{"hidden_size": 640, "num_key_value_heads": 1, "norm": "rmsnorm", "positions": "rope", "beta2": 0.98, "lr_head": 0.00285, "warmup_steps": 261}
Each number is 500 + 50 x the weight over the matrix's rms, rounded and kept within 0 to 999. Layers, rows and columns count from 0. Numbers have three digits each.

# gate: layer 3 MLP gate, 2560x640, rms 0.0238, rows 2473-2489, columns 128-255
# up: layer 3 MLP up, 2560x640, rms 0.0236, rows 2473-2488, columns 128-255
# down: layer 3 MLP down (transposed), 2560x640, rms 0.0201, rows 2473-2488, columns 128-255
gate2473:515479410545522464459513495531451548462445547471460463479502488536551454468440469504515456549530512468450523503442492518440521518487489571589515437499583525523561493516486580566499516473506486538572427491484450538524604562510489493569566531491558454498544533511562586506507464514486479399608524414523432447469493478525461421504498543458519460510579436522487483518524521513487531513521
up2473:410437557441439528473425560430564427526487488508507468506493543566540410520491495528483519438497494503479514394520409500497574502592498573576520417506455559495529487500522512503435447489465494495497459506525492480457541516474526492483468560436489487444469535543528446549558563488533497482490472437459486515418499507499502448520567511480569591504527478469518565493416538470401547504493
down2473:523480510592464479477527446518450535493500504470568549553540521509438586570552498486498451517517491528520467465483481425501518471419470501620499496495462487537482393505438559478496522571526394506440503455480480510442541552506467448566460443469583579403524507504531547417452537459541552511568511489441544526446502412475483508574490538484543425486465510468479508505481477469431463481520
gate2474:452446400520450542502509432518484428490482494434494538497492479455524530497521409462507541460475558501535485506491447482558496518589495506453393533438488504452458578510474596540503524544500425519436515534493524493534547477516498554474511515551599452491509498490588501474512502528524503460498557544477646463568508497498517490418465482513456484503430362563490513499487395526585534544450
up2474:605594593538579484457496544452538615537470535549502502441501461479502403530456539505536537458507528507431487542446564519459451524380581512439567458520491471528537496501456415496545542509526612464577521515502541444591501550554564417506531438492477568498542476501522516580473576445505491499472433476484503491432471568435544431575445644489520534437516507454517467466451603460535481392586
down2474:433527529444549495482554508505438615479504475542461510543527471530528438610449573580562568559520481518449486559548503554560496519531497441445558483520477516495494549579588440497459537487501580517522499516465440463483553556504577511513494539493530448505508469507606499585544560478474465478519451461545489578561499446426530464478455537544499447412623505516577535515463552497475526497501
gate2475:499517537503486613587474461461511586532515561463509513458496486432571603491424529450575511426552441573419545421578470551578441457570488433500459399479519597510450492517585507586461473492474487556566532434493511492522548447443446536412462427418512517471483555522515526512505465495399548489469439529479451495497400540605445543402620490535555544518394527558547569572480473533588535543470
up2475:503528509542518360456527465488473452553549503554556489522432440480442573490497530502499389477471472567501463536510480451443464495513503492460563550531481397456519488494535474567425483542579482431548501496495545451568554457480541521515557586525473595516524516547460487491529547431565609511556585503606561474552551497467480447641417561469492462569536445438495411558467519475531529438501
down2475:522551516540566517566556516578464511519499521456562545506478409543575492471488579470545469496489357573519440618498429542530465477462598560414480493481457480516410481579477479455492530496489512494539527582512439516463557587385575461516474568480426514526517533482518563502450558527462458553477627516580473431583520538425505456527527563540526527437413505597440417495538401540619563474531
gate2476:499541559476491496479491479513557486402446502469472510509515498525504534471450445480553482512452422524470488538511408454641489552474477523480546463531434504506461530497449475531474416513441479566515536446499462474478430503475495528545587492468559532627432411505521495516415414520461558483491479520476489445470457474480456508492501531473461462466429401470476483470499520494496504512557
up2476:547455478498482555517554425471476507540476606479513534482474490487548527492565509512544500491479506484525518522491489499402419546469446468439508503528525532503461533539551494496497540557527519475466497551483516435499571482425520476466541484568515508478456517463514474505521480529506522472513521554553551501487556561512488540451555470437543467490582470518535507573452542504574532524478
down2476:477537466552549564509551500499519572551440465505431496491470520467548449548487614513475452487502485507475502482537498491560474514561507519469482439453454487506587473539497544506571477500531474479510493545533505481452463434484573486492502566532471539456475575553534460521474447466493516489433538515518552547472449445485504406520419539512498586547540530502449502540457553568401537497555
gate2477:471468480523476493483465532603477467541445550477449539523514522538544491555501381467447465481513475531539512461403352529615487451536460494512506484516433564559490601613453566490555534505497457544502478436554547475513580489437524484560435532502483490455423620436547568556522519561546424504486508413383419462579563556484501511485491483493537465331478447480536518479464477478493444428485
up2477:489604563499502511497522463504453521441563415505508449529523559477516530530493489407461545498491519487485548555524472545515524540472609485509467441531576407381479422505613509505443512537516529520551472570457508538493539495571416493479583498364546628563555459483517472444486500518588531462521449529531548520469474427533443449556569497574459468554491422546471509488460499557519479544435
down2477:494505520620523522544434474570525522441492451580566459606508485529452496513460499598509452491547436575443562473551439450538486548555582431504500469361479421512523497527537582491451461462491493527533573575514437528480470519549493595454428553434503533457487498544526436517510451574462453561542524516557467509493484511438452455443573499510424437444537544550478623392468512595479454455561
gate2478:588506467454504496481500541565535490516475488554596441490524423429513457422410484483521471522614405576475561511474537473510437505537536482462552504525551432608473587526401496538597436521526529530504599483411465540576553449437405535417581575460546574591532499602501624516502431445562532400437672499485493446546439447382492535601439473523526530588557425502527486434528494478521554516533
up2478:550520426449464485547576550537431457492463435490527504421474512469516457402422492445518552500513423500467514502589491458420489510491630421392504407465571448520470526404438478523555382431480534578440551490401447563468517399491427485406581512483554485491574438582525642525416451578518541406424558561510561444537487504392525571513456496535518515536537414462457494496548533481405475447495
down2478:481493479598447458539462461542491438502573491493483536432453586449483498540488449402540516456441474522489470505509452546461471484444426556414489482475487537518498409488492469490445497459435505493509502523581465523478457497491530462494410396518492514432495517444523502416473530528531580535525448460612524504471530488491518591532539444442507532445500552501472561477501493512493462504550
gate2479:646544479532494467551559541450487530570453568469406469534535505466527551508472588518427499547484467546598475415535488463432485481560531494508448448476473506533502407559597622494520521499508508476537507469492435468422505470444509488559473454478536631479426435559495507476495459414530499463506548579493492526449542440520454525492526467521496454576552498471584433472517407509476482545521
up2479:521523420425504553476412480578423431381479505552517466478503475523465594483522467465504432525478482540513477520469404519547548440532466507568532538501510515526526549522454522601499532473559443523470491493578513473520552480566528463423550534498465484541494540509542550516449401474508570571509511428476448606501522444545529510447561476387555506425517500495551552491571507505435521557435
down2479:479474519563556510497432522467477577470557477404554436505511425466479471450491551529643513507483506464494500541450554496476471499506486488561526490458479569524524464514467497553541544478532395445439514524420493450438469492575484520466465579515472454485471446454505547441480442509514554506425572502508415484493497508458446400436437554553589443493477544494461448577520502616431453518502
gate2480:485413524564525470496570513504549450490566580571478475474501491494456453431534538521562502522533473592454536488480505571547504510461490488519522508481450459405442522490499456505521474520525485571426505529460448501527516486453518468491601546466583611630482487514454561539518489473524593517542498427498510481512505478480580488473495599517472582508578426561466447504492507461532479542410
up2480:621517501476524547522411496498465558455515451478521581559497433461491561496511491450514438529434525434521438512490541566462522486482565518482484474534518532565554441479501517533478402528546521483521479532460530513577476523512471538477453525635459505461540571473513443488497517483458469494485487495472532551520493479533448442525493549487524511544495536473551550512488533499489565511576
down2480:480525584536574627523520520469564526513554474473495500406465479480512498468461556398446581510507473538580532501538462463478491512520515532553378517487434554527492465483425441467541427574524507496521485517533563486530428433479528492473496398646452501490583570558522480419485476484407488456416541421489533493494480516450452529519476475478477537577606555410437531528481485444478477479478
gate2481:598438534536549481417481471559537489507525541509588514559433452538481504484487486462601497523522483467540562588493494379545478532554499503523466527545554527493467493464447500544461441549523478474508496473540514505513542472486396499415442476455515537519480503469534469500496509570560505503556553462469421364500474504488472464554500546562552412493455507522456531456459528538521623428544
up2481:577491495540593532446514538510590476501522440557551472505496478473415553531465501480571491553515454511539584548487512417476504555492513529521503509466524543469475497524456456566495421545516464516479444441524476570546525468570416506450466493458465531582513466512475466486509559637521489482519539477529421394553487507451446468583503506534526396539517500521523488457437493547507630449533
down2481:521545468499529509511483552480502512497496509532463523518522471448442529546502462471505539489500468495493451537451495494516535556434470474443464420441440458501535463525508520509466503510488483474513507509545465535449462533568488494502513528427491538493519462534478484461545539478590430537523479542494487444484489526534479488567487512473540546542536492542481525433481526567515609499442
gate2482:518471554508442486534447516499548536516455558581552524520468427431508501533473523527528515583576501470528411468501415419388496412463475531436430464556413432476543446593490445468520498493557476540538545541552545424525594586441525528518562496509435415531512518417451479528540480436448509452538532522520572521463465530527460521481408514519447554458512543527516438543425561543578523592479
up2482:503586440564576487545535453492474504521483464450486481474553443544447472454473542373541528431403449449493552546473484516555570521500554613577530546501572498474405552451508555467422522519515537465515475491468490526528458501451468491381479598505526554525516498546513578530514473464539435463501523461460479524531442536451534359511557553496523424560497551566472535450517400462463478479506
down2482:455595443582449508495495499369536477493406523512494493448578428455456500464538525489556526520522524528512448552486346466494516502501503564472478480495422483484487482569554436468460502534518567506471487454510508389511473521513441570414608546468455501538508517467562474512495474459532407529528489457386517423580435555483455416508528554480469455527564516528503562519436487498448466611451
gate2483:459511567541494499550433495427550549477359563513473417541556366419567484441501491293529485493455493554520405483496411487497539471457454484436601473468461486539405481610496469489491369490530428529539430434515411502492400407582521520507566484411503580484590562452539462385427538456544418519415453427528527578524508497572528459533561546598536520478522446479629458409472565499461411503510
up2483:576421461443475449433487509560519471428530561480548590518538537596521499499489507612487422549571509471456537507506500479503423497445593515561429500522556488577488585490412550526502537492524527499556475483477520530423549523510489478469499537502591469534536486485504424551546565553499461404566557435424546413519566391413508491517381455407452477490604581575455526558427453548520570502534
down2483:508495546468436505574498507493449530493487485530545450466564590555562402503621522489495507506509500495456534503504458510504555571519541499533468574473514467421523498475409577519516517472558463488537490476485573525378487500458540555533535469539502503556526471552487442589456497511417421456559448479498441438519527465452475403537431549434389506482490503395531446542391464544496526424384
gate2484:520464550514372547484445450465546521465509469500468539521488395486505502506410495549465491473634461453551544503517413546518514382427478453507508524496458483547445441485524472504503460508485517488526502530488497505496527425526472445442496547471544490597550562474478495469506479501476519478508599506460564508419495451463493529513458498527446524552557481489497456496554496490470518513510
up2484:530527498453476489495477493533528514523478493498489478520411421476561552476528578583534443573547538491529539543544546524444419509464526520494443481467546446568569466471369473561542552436447416456422484602516561479488560557492532492564554523493509504537457505463486526500468542490460548512541594499506425487559485418528474509525511518532430515468489503418426554514503530497541540562475
down2484:499450583486477578567534493532547550479435587449477540470518457467492488485506555507550521481518512504448541532507584461489504454479515480518560499464569501571520519460511511546578553446435452500452534607494484477459527453463464519527412542481447509451549535576444440641472437426535533497510455491570555474484508513538517546386458546525543480500573566505546556513497496517582472559439
gate2485:503507468525573466508475533501457505537470484502521485517448487527555524478530504487507548394550549496478468390414559518455529421410498450510501377439492502442533490559433469510553523524548523504449522542492502479495539533506556486436481482504490456437448496469501489450517517487491489437602542509552517526523559470458503537533511546496463445490500484548490474397426545525450509586459
up2485:493450474500543440456511555452489482518476507540522528580496466442517538498471530474509567435486552537574426449458527585474453465454453468478455395482422468522461485491535523452484522492505447523492472527535548544488483508517496504536495496510540506521518455483460517543496526463523522505538536575514506537490485488476447518580516546541460521401415525504508535436473569511536472439596
down2485:429480502476494558575619483493438590492496422552554526502503479463515522561459470583479448496477443532455540508477464522576620476449568469512541574520505610540489497468500493505586560512540518478531430499443434540540575391522597507507467446475459437506514551523478462449517491476466462539398487429492540471442525505547483506451489513463490535530443498462440551529478432437481547489481
gate2486:501549503438335473488384491438503501386574422458487444557550510432515492422433548463500428465511540442483424638544447462439474578532425416395515499455549475521490484464577495516451459596393585519507461497541433523409445587565434471546564579498502501470432553450417497510448614604460550523498458529443667415487465445543576534492468578477506522475370480646492453590431448553440454471521
up2486:552438490500581510529601526468517519576486565457619498416434542502530504537516479562454578495486505450484621435526526534509539550534602656565509454483474430564460526569462492452511512403532449552497480450438545503590576425499575537487432543547565500525540370538528453488529413375479441520490572535555391604523585558507336520577580501488464509506655576389473498533539601399513616520537
down2486:446483498537578482433484463477468442481536451502489504578518568529464518501520511455473387573498501580530506516507498471549420524500529465567505474525521533447439460543463444524457503517492549500495567531500542503500439525381463510549494538471445511537531546572505485519486554628511579519483428505529532542477394506450550420444485573499475535511412466510481577392465520530528442496477
gate2487:619550560542501480585527447527448568478495535449552449447482487484433506430530520604527504527467519424463516537518568519531468467560494506464554579561502524420525468446473445461443546475486476531460520513477496477445518445513504515450458491590494575536542475580479540490532582516541508460532583527453527510548509458496431468570464541405551482505446596458539578489494476494387511487426
up2487:478523503515523583485630479467564526539576464453468459468522427560519469624472557504535549484480530507456525490544444505499458523506496510556543489505530519499537537583562406477525470527533425490499499434500542534464536519614528465528454436430560557497482482516592437460462452492523519462448490457474508441451437571517376491522485613575523489508531545444475559464501506463498573571488
down2487:470481509387525509533536563495460496547449485479435486461490450591539486604435548408504491468543487496437484529578505526468478473422517479462471461498562522601519515550519518481543461424467412476552597455426513601510511537548417521464507426427513525429480488509530512520467523452534537518506468381497538432514501503479531509461480577428477450477566417476517535521465489409598435499455
gate2488:562474429513540570534569485564564440509505427541552548455481465433474576485461493548429427500488514557607544508516505476609526573532436493448545528509541512573467542486570518437483453515518447532503548436515496499489535591544513548471569443448492524576507513521461509494592513519468447462510479512521485565554514455447544538454541470412546425466545512477479535574507495488562544499506
up2488:539550541523527488456492530431533466519500439553577593471480551446517482571500581464577527509610527445535483472528544484556487526522421455482474455532500489573465534428496552557477600480414541467568509451466500491488592421500552487452515402462470482490514499508429551500421564466506525429497524478482575543566562571412593522384444437503509459580490465433531464412573492503544475424431
down2488:568550588627482574442492467473525430483498475564492566382426578561537606637548425527527496442500521520538535425459538515469495538485500478503406538450501492489543546467509410413510491527483504461438556432445467459507538495457494590514535489529502455513530468627453470566503568566560454444577542569455592503533523453472545488534511581400520546477373549501502386498551571494566561559513
gate2489:378458534547507533504466423604527518499491454511545485456545463476412583519593511494456524464455536512481456474476484482462605451441567556553414524595437494439568481541547500518507485512476503491615517552440509562439470519438553480534478447473502515546391520443573418500473535459639416506622441519560588511496452579381518523517482467505478590529469501389501402462532412577589345555461